Part of a small language model's weights: 4 heads of 32.
Each number is 128 + 24 x the weight over its row's rms, rounded and kept within 0 to 255. Layers, rows and columns count from 0. Numbers have three digits each. The size before them is the row's rms in percent of the matrix's.

# layer 2 MLP down (transposed), 320x128, rms 0.059, rows 178-214, columns 0-127
099:115123162141135167114149140090129121104133113152124085151121126129118155168147125127148132146083075136128105104118097135158103125107132133072181139134144129110135197148143134089130078151174122129143131120123149151110101078169102148121106146133131103128142180095126129128126117120141122114174112139147140126140105108128072131134091132157128097109087137114091123128111095132105180129111
102:119118138111120128131132123147117152126126122107123120087103106168135141191113149103152153124142094110129132159120144152099082107127119147157143133092181128125143143146135150147110133098157109116121132098175158123128130162100178137165151170116096124128084174139122121142182133099091115089151151121141135150151121130145154119106131144117113091141121099129156174078064140104130128111162
104:146147142134108090087110116130131143146148145133158118152137125118133148127164140144110140130133142161166090141132170068119133083095172110138117106144132094144143110086146149114080118152098118113120098120130168131129135193081111142152154154185154125142117120106088146157135178114113101092121148106134141112159161079125091161133133140104120131100155123119124153138147156131113161138127
093:115082129143160113089109113125065167140134113160101156113129118079105097157107135154130108073120128149174174122131124126173140149128109098090131124110126111121110119134119160130101120138139099144104157135138148129147100109097149114144139112136088163130158147148135118111132131115137125149099113082062152140162130098118131186109108094154082109112139118145119115135124120086152141158141
106:147141119080115124100166089147128130118131137110134173108124128138149136146115126151129074092130066137124134145114131141101118098116117138129102140192138128152105136165115144126116155109158092137139106139127148117121130096161066130176076113128154116133115143155111117140120144078129093122069118132130172149153145145158124126158101148142150113138158105112114115080135124106118078123087
097:124104085091157128150123115089133122134143167144129119110140111104150103148153118125066109152126089131124116136119157128142109176140164121138139156180112141079158101073122126179103158127112150130145134126158124160137130151070170119156098115119140123134143137130115135143142134146143139145128087124156137082105125136124173147147103120134158089137144124109118111096120146066122180139148
094:119130139100064171113138159114167111139120122104137123156077134160153072126145159124151161145133130179071105138122088113102128145100152153132180165116150172096079118124108106098074121146146143130150133125130167143118135145107170064108133170127121126133140155133111135093156143122112119132116112129087147146146130131107104164126116123122115137137146120146150126128136122088111125117121
100:118138106156169125151158137133124134148104105135099120145150141106115142119187123118104105128115170091147113147065117098106146152146104145147084121132146133122140122143114139109150136103086147151122068140180128133094111121168093081109160147149130139127129133120184126133142121124166095114106150151090119139111131120094137145118177092115117137121103126074118122136194131138145161127139
095:143122112131144130170107082167154168120153113101120146101160106103090102126142107123110130153117150160103179134173077139145093144192123173080123137111133113094126148108126132140132119092104138165081100159143109151157129119125124117150123134149094117119142137115128115139160122144152112138131145097134140109138142151102153175103101152139143100161129148126114093103087129163131142090161
099:130141185128126104120107160147118150150142097164140146140110146134101163098091157157147121124145133117159138141139130094109123118133105077189128144129115177134153140161166083122144104136099128182112141168124105156130106168130107112148110109129152095110115124083151120131147104140157139114160131127125090123158134166148114119170094080090158115138113156169118134153150122145135161108133
102:109103097125136110127161126141148103093097127145119111132107112155129105134155151114119088151175134160098102135119118116097116111143108198100143092118106146103158153146108099132137170104102116138126136139137109109120096101127090120136113177144122130117114191128135178097136109092125131134160171155145129119106118167175097125118100123118129118119110141085155078132093077111123116096137
097:106092137141140123131169106109093089131091099109163119125106111104151115158114118116125156090109142139171136176089100167157125162128116126197137109152116160107090089151120116099134125148109148140140175123106104147138128137140130147124125125132163119126145140062128110114096102113112129174148118131153154099095129150092150098070112125149142138089161126137127099116135133091138110112135
102:074137144165090126107096131083109078131108130156108119105155132135115114115143135140153100106153147151105170112128152128107150115083131106115157117137127105183161079077161125084117143123147124124126122121115139123137143090104118144140179149124094088166085097134149106134144138122161116130124103156128184112150113166123140095133133148115138099113109104097133082156121117153103145130107
111:138111093138092144159144143121149150087131121107114081131137136091132117138127139137106199140086148171156124113132185148101159077144151155163114146142155149120102163178087104105130096148127159111111138086106139170125106146161119130128140126161151122138114112117100119140111103089127165137131115110156132159111093122120146153140122063124126145127103123112119092157120113129097129103122
101:159144131176154144115140105148149073101123129126111114075165127120137091128099126112143076152196074119122113122143069124122143178118148142141130116139128130136106132119124126100152126105092091135147159157187134119137158130121131092126100114125119131133138077188134159109076116088141122123142131110130137142147135131094120131124156153127135162110153129093120135160151113137097107133125
096:107115159091131133171115094125142113133120140084102118164193132152102146125133136112155099148151116131149125123136097119157147108148078128148129095120174105145136154114144129148170139135121119139125158141151087109147139121132144111123106135114150102134132139123160106118109141158118126179139108108124131102148136170157133153137153182146135100140096146170091175103091110161056150135098
100:133075148157122115164151134146108136103155178111124111136147138134179114183115110115126146138094132156149141122120134172172152111131124040154123151167101093120117145139114106122123144103105142141135140125110105099106140154129154136109122103133087138150122145134084099106106152128120136130168136121123112162102131072152165146133172146096144162102108104080148106148126130131132137144130
102:116095125084151087152167156105138125133114124116111100142163141127061114145138143118130109121132142121171124131111171128090120155119174122174170133128162118084130114108141118172101165134159112102109159125160090116103121088136103100127174139151124133146105110164117143119123145122143125132109118179076129121162169151153104131146115149113143167152140145107140125130113184134110158130124
096:123137137139122130134104115149073148148114153134140121151125160193137173083113104095143112142142151088086153122122125114078089098140101105137127123151140150133149121138128103113135151091106129089151151146102085091118103138106150125117140132128125146084106176152133175126153132139143123135167120099084146109107072106103194115143102144124120143122136139113128095124087120121116115114100
099:124153140112098149146131101114134129152141128162153099126147114122135148085170083112157110134101110098063166158136100092102125152131163103116113136117126174081112137152094124086143115057136159156100113128156127099118116135095107127139128126133106146152117152151106078108119142113157124145133117131148124098136129142097114148156087159140183108156123107152075104144126134135139127137118
105:162141131163150130107158127143122130128136114116117160124119111187135120138143131116122155087166102137137130146165118056139153137165128093139119135117117164105140099151130166102164125114139115110117187084117130108145135166166138145111099093123147137138128177105124150123122086124159112118108073082126125123150167149137115131142068153136170136135144116116092102159161135126114151103130
101:107144114110136101141131132120134103121151095151066133131119157178146124108096130138145134134113175119124160101131121096143106146148153149117117164146147131107131125136115118177115192110122149130112112128133154117149128126121116131124138188124122157096151142129155136044131145125137113119138104155088193147192117107105139119147127130146149114146139067103166139149108141084126110138143
100:158117133126095152159165144141127143177106147129173101119146124157120101123121086153121145093083130106154173139154117076144135091128118111108147139140134164139133147147086100148125098155147135095091140137141118115105131091190093058134129107128108136099156108125139157121127164135131138143156090141127125148156136152106153154133101133153152103166126104094101111133108132128098120086118
101:108113093143109137098142162089150167106077109171131140121122092115135124181122108142122128112107081120136152135129149178142141149101148095128075134140124118115121141141124142118160114143120112114088160102119176103171118106099096163145103127129108144143118098121119115117094145135149143141157158155122108088168121137161124102140099140156133136148162123084128090159118185110102170129123
102:139087138147128123149190126138131122165086157143170116130164169103121097126194141105115155141118139095141129133125155093121166122133114135111152144166125095152175120169171145118127123117180099094089163129122090102120129140126142150140110139117126103110096103121117161113144144148150089151137131079105092124116154141109144154126105118140175115132149158165133167140110121146120147132141
092:113141139092075159134075126169151111141127122114139147174111141118136099112125121120115121144153099171148147124118144126152143159108146112150143122134107134106103099133121124122144111153155117178109150111124168134085076098090142157166176132073095115148117128110125152138175122125127119134124104130132145113152160095099099099109140120122107086163086154110148170111133084122129121174121
104:132137102126142105145107140152111169133129105161123143081157146157111102099136127140154132131156097051134135113097152157144130135129116138149150136162084143135132166123091201103129162136147113141113134129132110119142132132123112137153122100148108103121114113186147124103121137118120102105124128085155167114120159174135148116140157148125113100099134132149069164178107109153158132137080
104:133110148140177105114134107142141121110155179124158126133139122141130104100109156091111132104154074123172155117161158167100100120149155134124099095110087118115117157174129152141095129155129082145094117173167109147177142139158143119114160105120121119161143134124178135083127146143140152093125131138091177095128107115126138135115150070146169122147131122121138136157124123141145126129103
095:142133113115108139163123132159195108137135141131171101136119145124114117181097123094169155180144133124126099115151154109118089147145124110111108072094140091139139133127154151128155135065134157110130130147144138129119088113112124083137157080126165127126149135125130118103092152136140180088106119140136159114146119119163142122113151130099174114125126140158137148102166088149118137159152
098:129111100091151087129122114131099142093107126111125107127113137104146132133109157123141120131118156100119142124132138108100124093130129114171030102114109145142144109148158145123144107139135116137134117116163129092128093140126110144137113121126090138117112132108146112162149089133168139062103158141150144148093128120110127181123137162127170146065107130140116140135111104148077116171075
106:132082114143090093122124108140134132155141094179102141114169128160110125085177110148106102143171137126167113088152145097139082115115140142138158103128174142102143178143128132125139139099152116122120118139099140105163135116115135109091141149098145164140114148105158140140105113123096099107122133131101162142198127114115148080138135122122099119183111131095104106116131143121092129121099
099:165134133120173157157110115118129098141137128149109162100121139142117139067082107136140121101144172113139122117128119123143084119134153123088111135141095132135126180146128162173116151155164124116151143130113096159146135137113149180107142125161136095120103116108129132122128094114124140128126164137145078125139102110142122150141129105105100185116052124085166135141124119156144114115185
096:116207165137154101097132143142119089075109134156154164112088126147120118121108106082128160156096141156179130143114101154086188113130112149110135153101114111136110165164120157118118112138124158142129124152115157108140120145124116102168137114108112153106130115114124100146091097127126132107137127164156172123123141121106113134104152145100103095100124121153140097114119087095135166139139
099:125118106139080097138161114162117166129069122140126115135111120107114157150090169079131179085135152098109130155117165111134164127157144168099114141143106125124125172097119109107156153180126142133099136107167124112133146131132124102122124136142115145150115109146145091170169125116115126113162111126146100159142128120118130093076160151120097144100125098068135102107153138145153138126144
100:157125117157130121152150150142125136128087106160176131104098162146122064103144165145108159133155121123158160106124176118162157148128091109156132087120117105108129108111135119152099144127128119137111127153129175134118170166088101124124158155086126112119113118165174119089125141127151108083118121085102172126151063121138124106124138133171126141111092153152106130131149145142130116135131
102:160123109132133128155102125152128135103159110106150123147118116107162161112132143109131172192150123104137119108133101078121173109138136119118140149125134149097127145145141170133116118086122133103132132139163117147108087115137156155079107145156095170124114168128072147165135107118107138126144160143117156093145109090133151127142159152139155142146069101097153112142108186126129140090156
110:104070121122094134098095139160151101110088110151110152095141116139119123136151128147120147125175116142135120156156099151106101161109125161106186108129081130104108113137079097119108141080055154091132125176111157151128130112124088156088106110152144145134128143115130135148122117125118124143090156136133116121130153156144141143106122092126190156111123097103113127139125093136142136142129
# layer 2 MLP gate, 320x128, rms 0.059, rows 179-214, columns 0-127
099:118146175179122113147119105109140115098104106083114130154136129126142166113074189097119112132130132141131153098147105158124140168112175105117167162148157118161118109132160085172079123122094141117118119116085144118145113086106138158144142128150128115127133151155153134126152108108144148167134116156113148126166088088130075148122105138136119123109110155133116133124123152129110100177128
100:102115110103112127130149097129130176143089119121124136115141155135112134158069132116109115139107161129097178126114091127120165095152066153126133153107144151114118112154128106160152135113134123168103144128135091080155167092109125104087087144125115132070161123090147081137102117135167142138124119142135142161162093143108088112165131139115137088128139103127125122110109082116119121135141
098:116138147081153137119076091140101124096122092119103116104133093173082147140110164153143108100174128097129118133137077160120124088135173134099153176169161144098141141144148119122107137139133138109145150102107127138163131133169131105172104123096104167141088125134140113132100077121126141082089127109129107136128150146083117103095102133116128119105133158122130137133113145150140151131156
100:143137094132117091118135100159110122125125119126172141092111165166167117163111127133176118106140121112149087116114137095139100147108135165095108119165141135108128132142125084116100149153095097158138095145103113105103154139145110198090092120163141122147136154152139143099169131138169126128151145140161128134110123074159134143140081136135106123129113106167087091112132127143150139167142
096:129099149148143181105123099111123145139166069111107158137130113094151158080127111110125099131108168119162114141084133091125114126100106145147133121136122143114107138177137097139137140088138115121130092105160133110119103114152181099131081138147125134155150127119136143129132090164096095094192124089129121130140138184093114107117135127154120093132128151129139110125151144154176138122160
100:104094135130150166068130141157138132139134119146092152120089144133151148108157134157141178140145094113080104082137115107087134133095106126145160170113141153139118128150099137112157122124174152145132146110168129130127148157166130130139171101149145147092151148160126110146145144138149132129124129104108077147094117118146100097140116073139102120157154146125087131125141116174184132129141
090:077112147144075097144100157134145120119116126165141103130134121126136086119153063124107119146136154115155150143103120169138142109147117132151132117097114099110119144117141140149148115118198136107078134145124118183145117121085130086100088133130127109122110174143139093173114166115126126147139166120128146154151130111131095133124136178132092107118141128120134086147166135153105181114119
090:161138140166134121119116145122144107123085136126156124144141121144155073100181144090158161121118179115135153130089127134132099144131141120167114101127136121106095101121123155156147135101115150137083146121126172151123102113078177176177104135087153114145153119131117095108133128126136126164130108150142149152129105120144117121157118144135134129124152093123081118084161084142154108126073
102:108130067102107133120174078133115142103101171138120109119146111110151134142121148094156090120135160145106102106066121160114102136119152178095157107127141097155133095131114154113069139105136094138146116148108153125102136094104125096147146114107101168109118091091105103133099124119128117160125131119167106109154136131160120152120136138139127114123118184133099133125129105088182122130125
104:115166124109184116161122104112115082079133097074139096192132122116112097146125152138097162098118140128178130136154107164123128125142158114119118134120138158146125138134113121103121163079163151124065142146164149137102111119136140120107135143159132126125153112161124113114101130142133171115096141124114127136147145091115130151136142087069116130145137121148166125141117192126102121152110
101:164131119090123135130100105163113098113104104151082102103140118130134145124153112124114101173104160162103129147164128127102088138140145162087098137141112068162109124138147165119098121131117091116145111109177104140183130156155156102141119138134116129115103148117180116140124129118170162125098154119113157146129112090118129115112115123120133125147120117083128135181119170155099171093149
099:120079141170139133155161114131136124125125124094153090179109150164153066130131112117132176148095147164089170155112127158136136116168148117154148110139107139130110158134141146078149149117131133142146136150139104115157166102131120136148110113165150120115124148145174123108134092095142128159118140141133176091120147162141094160079144115085120119115104133112166134101086125134142119154127
107:108169082132094140168155107118106186137112120118132126163119104098084119171172138113151150101177120135134143148123152130113124092149137122088104132126167184109091123146139112149119139135086124113121122115104133136139096111152123130113133144141127130149113109117097111087172091120146111162154144111127102143123100076133156089148155112136124122122131101114102105157138181156103078107138
100:111111128106129119165108117135106095123125124155089136155143123111096131151080153152135151089120111156103182107140105143128117110136121139126079181131167153153115119088122133168163115092123113145092170135108122129105140161122080117129102115109134093064104132129137132152104120149094136105144082128137093121124122108154118159135110100143129131130087084163158093134147097162137088142121
102:105122113141122125188115164117121108157148140149124141133153144109119112150091164148096152173130076120148157119148135117124138095106123122164157136142135126110132186139124173105136121129118107155107152106144120105117077113147133096108115105135114099156137097150181129126162097129106160151146121062138156145072110140132156109136147160117113132148138141128084127107133133141141132103056
102:080092123125101172114134152119122152160134142125098198172135116085157136155136144132141129131093151106087116123100115078102130116112136107154110165107133122091115100147160126121124133143172136132151166115140148111113169162142127125098177120157158140121144109119104109138135112157159118141125141150181142129152117115142096132127118124160116125159103153078079137129164109113159108142164
095:135134137109129129150128075126169139138118105149148133064113142160108103150125144080087106126166106160129115140132160177158132128123102141109150114127162140090127125119107124132126111108109103145091169118113090108064167114153111120133114148133145079148145130102129090126123119117134150143106132182150185134122121126148139125128143153116076138115156109088143121100100094159099128102103
112:129101155133154107139159117132147127151117157076126126116111130154107146082158161148149146127177111093114106120134161107101075144119146086085144138137117126128119122105128162102153121107111092118136148082128098155119131141145170131110125160208106130178095158127107135101115140149104135152146140089111114132105106180134169131136114132149158103142146118134130078110152138106109112119146
099:137160125096073120136187089084131139126130131081093172108129119175124133125109139105128110135127125113152096160099117115102152096117133174131105127172149097140116123115102132118098126114097138085127120144156132122109125134145157079124176130147091137144090114156141132126144140118130120109170095083113138131095113113159117109112161116148091107161094107126134161144121087157105117140088
104:134129136099162169154111089156130119145126132115105138106136095132109118087117160111135178105103144087138162163124139121088145144171145117091116134140135094105125152115052166097164093081154117098160136131146123127092095134160100153111116103129126101126088144165139128113159088166139126114102133117122160148136095132149124110162119168141132123156154101119109138108118111143120148131091
101:096169090134144126133122156041137127152133091117153121144121144117098146113122136142150103112152126122156155141120132131153128156149091116144103130129130103181109129147111093135116089108136107194106162139104183120174090150106122133106102115100163116110125115129181124150099131128132129157116071118145154136138157138143129116141149121110172104170142154158142109119114113098136128100122
102:144145108125094103106083072116122171139099127138145093101083077133149137096118156113154163140158119137163155158051145147139160155122099116146122159127081114138116120153111124123148164143117145119147147115141147117125143096123160091151123132107152150156112125117085067159120129106126070111135125113126104129112125144132103144111122117109131092141117153110160134156153136106101150126161
102:088146114160111136135147119141147113160122172148166106137114156151129117057119090120137143132129115131125076138125167099131093109114143097120127130094115157100133092135150178130181119138129128143146128129157128159106138168097141134119131120120135141142133120146098135141160098066103109144098126120137125128102122109151131158086150148116130163126052114135108115162140092117168084147148
106:121122136117126126195077135158176138131182130113152133134127098136108124138139105118145135140078078098068120133110108162130155160136155112114130109128140154097092141118158142099133102089137141157141084136098140129127128125159093132113133113123120134140150144108120120134110124149131138114130122113098146097146117110130098157153181150137087101110179119134165095149098068116140096121092
092:155124131171115131111129121150139147157144152115156123137110161186119137145124151125142144134131176107079139085160104160150088099115105130121111162153147111106158135145194126094128119105121149108071111134157148102153091119119112107116098108078109108132141108167108089131082112169162130136115129113169117097124120141141146115166171136142149130147132099127155125133140143175145114147125
096:116116142085101095094135091128142104151135112106147131105133134166114153145162144107169097132143133110141171145108142093162121153148138144149104118165111132137087130125124146131137141127141120190156143117142139167138126103096101076161122089142100128102140182123152097136107163134133104118120117159105150092110139114089148093110123139098080120122116153184068141132132146138155162131120
093:132134096140099134163123138097148104128126082127132139124115123108143103091139116129169083097109119137067141122098077122113160158082082127150169167153111134135178116119148122131114172121098144122143122133139157127101138098133104119126103133151140091129159087126126124136070110112130126155125111136122133130141178121147113159088122145136135118155070093116102081124152137139095124112170
090:104137133104131132136114076128156128164104132090172135103136169131123129134144141138124106132115151135093148138114129083170086114050161137123162083151165138115138167104112106125137125137084116101099116116175126142122092125138087081160122105138100135120122121146160086157135163114158158155126147104155139127100124093121149140108148099135111106123120079155129115149142111100093117120124
094:180202171115141155146130145153142115161153160099115147133140165090090120108148124153132124113145150160133115145101147124071087100111170120149133139102139107136127113146115122145114135141106167163135136092140100130140124109144127092151160140146138116098147123166161094138111145108111104106104120123063124107124136106150133115123142123125089138107128117090154151133141158145087187128103
102:127141146130132172111114136142093096114099135120130082118165150090151118102086142080098151163120169122131111121130165162097134169126119121120111099114145103138110117105083143142109141135127145114068109090162131158117168137134131128132156119153144135119145141121107138149164091108140163120099169134172152100103116080126151164082152146130137154097133162135134115179134111158151146116128
106:086096108083128089108113116124137146147102129124153147147154172115185150101101144130116140140127128126107149131107134121097140151136111112097130151133157122081145133132116141115139144157115130137100186141135087155125143140136151147159087139141098128068071160186112132110170114110131139152162150139111096130151130172110110137159141110168117107081112094111122141140106090125124120132094
093:121109126131137132089137102168117130137120123148176159088143103124124135144160105115117126134159119145149141134136124107152165117117146096100140133130078111105091144105152128116138140160113180132142064090098123104118124151164134157144109127138093133108103146130152116173113123159126109099187129184095149110123117109106070082110125158130135131160150123127155108110091109122150151170096
095:110191108172150126131129140112121180099152122160146126135165123151137087085124099113098144126100164098112137144128143111128118119148134104149145105175129090155132068110132142151091142097165122117144158105098108127086129129116143128097150131141146116104136110081102127118121157114081145087104109145134138103162130144154090120132103141112133153144158121174133155118139153115096114131071
105:089136108163161112150127111130181137122142132161109122128163126108113150151132101109132105164089110130085160146147118171094132115108116154116165188127081158128108143167125158103182126149113126116153137111133103106116126142051182141118152121126098155144145112112117129114138143104147122101136130139115116111133151128117129136123105076103153144139156150123141147115110168180115093111110
105:160111120108134112144111116125114174168057163121128044082125119116115185108121121096149140108109153104102103103122148114139095136156109129114144091120111115130126121142146104114097143070163105095101118102132124148117130148137166137137127129139105096143151122136092096164136097130148174127112152104171136119149101122134120100147143134129131117141131142131053139114130099106131135139121
107:114147116130097090083150134050123107103139144153105163159170103130117145136163122123143121156109107151146151103129147116113109120128100090097156139130142111143137148142101110113156141135161149109101125155107125122131130154128129114092125179127147138123146119152132158150145093153114125082109119162143105187136117123183149076118097125112123127147113156196160155130147154091113130146126
# layer 2 MLP up, 320x128, rms 0.0587, rows 179-214, columns 0-127
112:124103124157098108124110099099137175110150097091151125143132130152106101098141122123066159099128092161067159088119160138135147148102094106112149121119120140144163060121123125138150104135131094130087120123104142174125107110133110122089106131146142154128153099133138161081125130117093126133129115098081114113127081141125127170111109149169137118110119106113117092149146137127088135135148
094:133145130113125151074157168113125124103140097124099140125142146087110152153133116150154133119168094167117183077055158097154152114138143142150157135144121163130105091134162163113111100122145123140128130148116145110186123111144119108128141097145118131135134134121143082118146112129154127106127109120103161142142117128093111085104089094154145108136107108101134147127122104174157151151175
096:155140126093102110074132117116125101115103104145123123137099158080124115134110135096115105135086094133139163120129146082122145152148135102122122123127119139117102122103094131137152119125149155143140081112133138156141104133183133188132158153129155099129133118124104112158114156139132109133109130090074124153145112150142172128129164136130162217102121079145139104146126090121165112105124
099:177176123133149118148092157119133150107147141135086140150114137107132136124142087123086079126144140163119118121122157121148112147125118141166125190164123148153102110140154166109130127129177100127114122159117140113127143110116102154147131154143100100080103130163153112175107119098138172127140132122155092121133131142110082146124097139115148116140132093101152139107132168130086131198104
100:152132116133114083133124109101119149150121155148088107102130106122121114127146143119114096101167147130134134145073089090073139195139127122138123089108180124140166156165101119148143126093130143135139126136119101143179189147115112101127106150135140093082101153115165088149138103112115105103124117115179097114151134104125117094129172135158138113144150141138142123137132112105139110156134
101:109144137127090126090150187086135166125108100137148152140099127154186122162147163143143109151107168113092125150115136110102121112102149142101124100123110144132112105098138122146081118160133139085152143133101110096111072126088117108113145126124124114104121090132074114127131152127150112143071128124153097128154104109160086130136120157140106143147120133156125102100164099165161138113138
100:094116104088151142138149117125154124129104121132134118099075145150151118126118119103129133108147161138162108161127137116107108143149080135140103122115124118115185101141123161128129163117095132150113066147143086159133066101150154130141141155143103104136200118106155120098127162132096130171152146108088150107085125098146087138150133125106101126115103119162131142108129110173127119156133
092:118125128113108131089074140116183099137116138113169169155142142115114132163166123110122133139158126106161140157144079119155109164123179122119145098100199130114178095140114141129128154099159094142116137156144141130115146134099146159169074092136100148125143133094124143134143153119143120113143114109151119137128140128107124123136138170129142117147113141091119118115102130111136154151051
099:140117158133135211110125111112130146149116117090111107128126167119122098166136128102119115121104172162147103153136085122106109130111154126110122122144152126088114120112092123126106152136149099167162125132160144106140122164122170137136151149169099130110163147142105148124150165097133133167092140074093165147109112148147091128186140105147162181136151149123140103105148122139115141136137
107:119133170121099117152121134128100136110115120173161100089115126093113127144123177115136128188141079093157127147119118118138094127122142168085134101096139154147153132113144092145134119147142126110098082083153156137131092126114135117100095147118181133108129160153130145096127093089153120134135134100113160166099118139149104122099093137147121097112132146129098131137081074129163099123144
107:113118165127113125143150168169116156101142100142105159180126148114128115135159175130103115186122107171122088110123116096156137123112146130158147110130104130155156189169129129099130129163128142161109174130112126132097110095135105140157091115141098126123161161133112150119128120139134137125139109108113152113168146177124145115097122161123182137160164136114129147112131082105112150156092
102:149106171129131106137103156143124155147118139142167132164132117164125122135087133113153173092141116121122138111129148086079117133123141148143082122139159120077167104153110158116086135162118134135102098120105066107112154149120169137089097129123171167158143139136107160102157122143108138143141137110080108089137141143130139121176133134152150105147084107139136108150142115083101136144127
109:114130157107143117111137099159146138141139140130128116125124150085173138107154131119099156115139126155114126173119188148121137153162119142122144126121098115057113114125108138127113161122133120125163111134127099093084118100144180096126108123133115100158149113101153129105103149124165112130182129138123164129085117129147175155181162119116142151167107134112110120061135102133107166106111
100:139154119121115121133131133125144153120159110121124162166092151142132110120101157183126135113154161156154120167127167111129122113151132118144103129108135103133162144084171085153167147115149154109146162129115140153103122111156133107101131137107121098130159140101093122100119125172107147119078138167177121094130133138139106065134119125178115137134088153105101114157136058119133101116140
100:096113094130146151169108141113101146164129145118093120147119157173108139126132142094100144141133147126134155113107152117131142084125111123152124136084122163120152116100128112095123056114112113117097158135130146141124112104167071123102157106116149158132122083120098132145168123154132111135109108197141179113129144135162145096120108119108104157140144109085122091158115153120112117158165
098:162153114113124160173122094100121090144128090107165112107165113137125109162146146158116095109131143148142128146163111141108136150132099141111142139129136134135140119155093148151125179135074132118121106121116115108162160135129136114165102116141069098148089108141152148105139143079092153124146160149145123112116138115119185158100129150073152112108090093156134167092134139147129158142103
098:093122143161090149115122146158104132122142136170133151148138097133176108119146144117104135089104175110125105142161131115102147118115097118138152158153149130179118127144144082132079115181147148129111139108145144108132140144146089139152144143127137163087094131150081123128079100084133108109121119121122128093180093136127118155077162145118148121126163097127090143130158099123127131159148
100:107092114154120100108134130152124158121105145138101134124152105161109116114078140089124140160117114158116113096161101152164153130146145136185099143139084130097115133121135152148145159099133139133134100136123184131114137120124103108150132155121085114125099127121149128152100133156121125172115136163167109108139077147151179172130105102133107152180183132120101158116131155136111125075114
105:132119096145134116119176172150113117105110161119097166121146125178136119113134104104123120088171077148191144145127122143110115120143117131129134129127103094153136126114174119166153138134147127084136123134149145156111108127134140111110111126080077106151165126116099121108178140168153115119105157146115166150154188123125123146134084138134107110135125166109124143161119115135128192116136
098:165112117126127149172141184155106134146131129127129159167165112131116147199142170136112159126144155158107157111164124103095111129086144114114137147166137127088126132146131131118118108118143173148109101169095102119120124157131130147161139140100150139180139160155124124137132109144084082131153137143113135147141093126181102136130132196164129138165139142113125119112167135150117124140130
107:146113126126107128142152079137121155105111145111109144163176140088107124088174117108117095132113116150140069085111130121140180135105095164108186135133115153163164121174136149148132139151182154134146146147146142099099172103122123101143081137141108099120120129122110082139165101152146167125164161146152120145129104134107123131079125138134129135119090143122141119132154149128108123121121
096:115106148101122122097138099165142138153141158146104164122100164120155132165106121125082125109130127101137147093139123162136118172131154146146108188134101123112091099164134100124131110124173116139103105096076110083149082156159127126118082134108107107153113103114108118135135155117094129127104110166125135088120135177134203145142133141110140141125120174129150137103115120120165123144122
099:129147101136084124169143146125157173132154122107113153165132142133158158150111151148137161136105152150125168140152123142122108161172098133138149057157132157122139136131147137115166104106136124116101177123084105078126142136122146099117122137126123116112123124158136139132110165125153134145086152148071110087142105138100105148180116129139112098156139147096155093163131143164111160122102
102:158120112136146135124126150129185103122126130179136156146125126122130108118112149170146119145125102128121112119131102104123118097111126111138102138098084131147126117113095104107098155177123131166165128123097078084091161178104146106126126152101140106141172113147108160153160123151119141115068138130136132088119150157113114114101127116140127110141146194116080132188152147121107160113127
094:109103152161135092146182143146083102160104133117110109146144120161129146110129115117137157131154145107079183107136109133121115101141103159112109114116141131093131140096156176089110130110114148113136137127126155154110136146155137133079104111130159128097182088073128135132086160156100098152149102122141163113124115156104119118144126101109126133100133160098105139162149166142119146137077
103:153106150144110135114098151145155122126082136104133130107103093125148071113128113133108125119151137108133116122132180181122118118098107106172103098128112134103147131172155154156129158117109111136137152132142101171196090147147145151154124127110135153121098131127101116119145118126155097206108149114123106109145088148125111116169146092108067103104138116121164141132148131104139119098124
095:151127139105137157152144126135152106124156103194129134133086095111119113100131166127125146125121079111099133134098117135144141077139129099113145157172109136146126112125163110123141132149152134141150148088113166133140110133087109159138111120109163137125126106129090115159158097142130145069097112084099182142075126118141088174149125118134128134135115148092119070151136087127123113143154
091:175140115099159122144100133156177134080169162089157116173124124140167150148109149160172165091151140135152107139134114144141108103154128150102137111161134115102134149100123093113165122143165154137114138096163105146127093126092130117113127114134090158137150102099145150108104106111095149153142096118158144132125084127151135109118172145133102155138134129140104180112132116153153085119152
097:111157135102036198144132142148091155088087134100161142081142136142154114134167133131078147115168130124109097192141119104144155135138098108130118114157147121109138146151125090156107131102125140146097119137127126154127162156113114146130178157116123115139139142123136107115122179115116138115117106128136128131134139112148120129129140106153106145133165108092141169124130119126130080094112
107:129141153136125102097130132118141160136123129104147139143137158102125147158120158136084108118148072125178130139132169150122155112163127093145085127126122141134138137125155114097128118158128111168147135087112150153110130098118133144117123093091089133108136144152154137107141153172115145135104101135133103184133123195149108141166132129162171144135177136141140087112181170101167132156112
099:168121148086128157139096082116156141161141105135152109144170139174093106043123104161114118140101112131109121132096121143105121138097095125100113112152116146142128130120110099138135138113147102110166082150154133187133126129141079122135085134098117130117111117117140075143156107098171164115138119121183104103151129139148131122143108141128137110140087120139146121137154113127131110131084
099:102134108126131111154142156144120151145160143128156114149094105152092115124126145087093119097158149106108090100115129159102104125126174143160128138150103113132132153098148110132143158126102179159160140160133137127078125105114136139152100156117115103086144119127135188143190170126119156126136130110188124147121117122131112127141124147159095138081083131146127139148061137104143111135118
095:128121102127170147143130151116127096093149153135120110129143117135157129139152144191123062160087129144138141111124146154128142144120138116160126132114112111146077109099118141172136171127141124146127138130140146088098101131078116139114103156119125123123092135095153158135091132129148148124123119191089178111154181180114109121121120111193094159148123104111128136159127118138135102117120
102:070146097150136134134074161102117170114138134125133126148145102138124165150100143121118094142089105149112117117114159157142134132094126096160099156113162141134148126124103121141135089153136084057095158095127120134134127122070127135137171118113144132140119114111126132098122107102142117121175133151117101121138083066172175130163158083115131148145123138139148114119110133115120116108147
099:151144124125098159135149142131160131100076127163127086111164150094148158162122172123127142124142132117138099141163085140118139099107112139139152144084165159166128166138176161161162147109152094095131135142159116143095094122085127099169131134139190150137141160147158129150105115097096109123144143132115163130165134108124134078135163131154098127125120139137111159133115107129098129125132
102:126122132117078103156139127158146117140170119154127172113137164138174123117137141148191121131131108123114098105084133148131152110097122119177108109084116134122104124132120087123129126104160134100126109101163169101088152129156117076101136169133093132112142124121100139137113091081139145148087119128164073113114121140160143151120154118110107097092116158129138129109112164160154117115151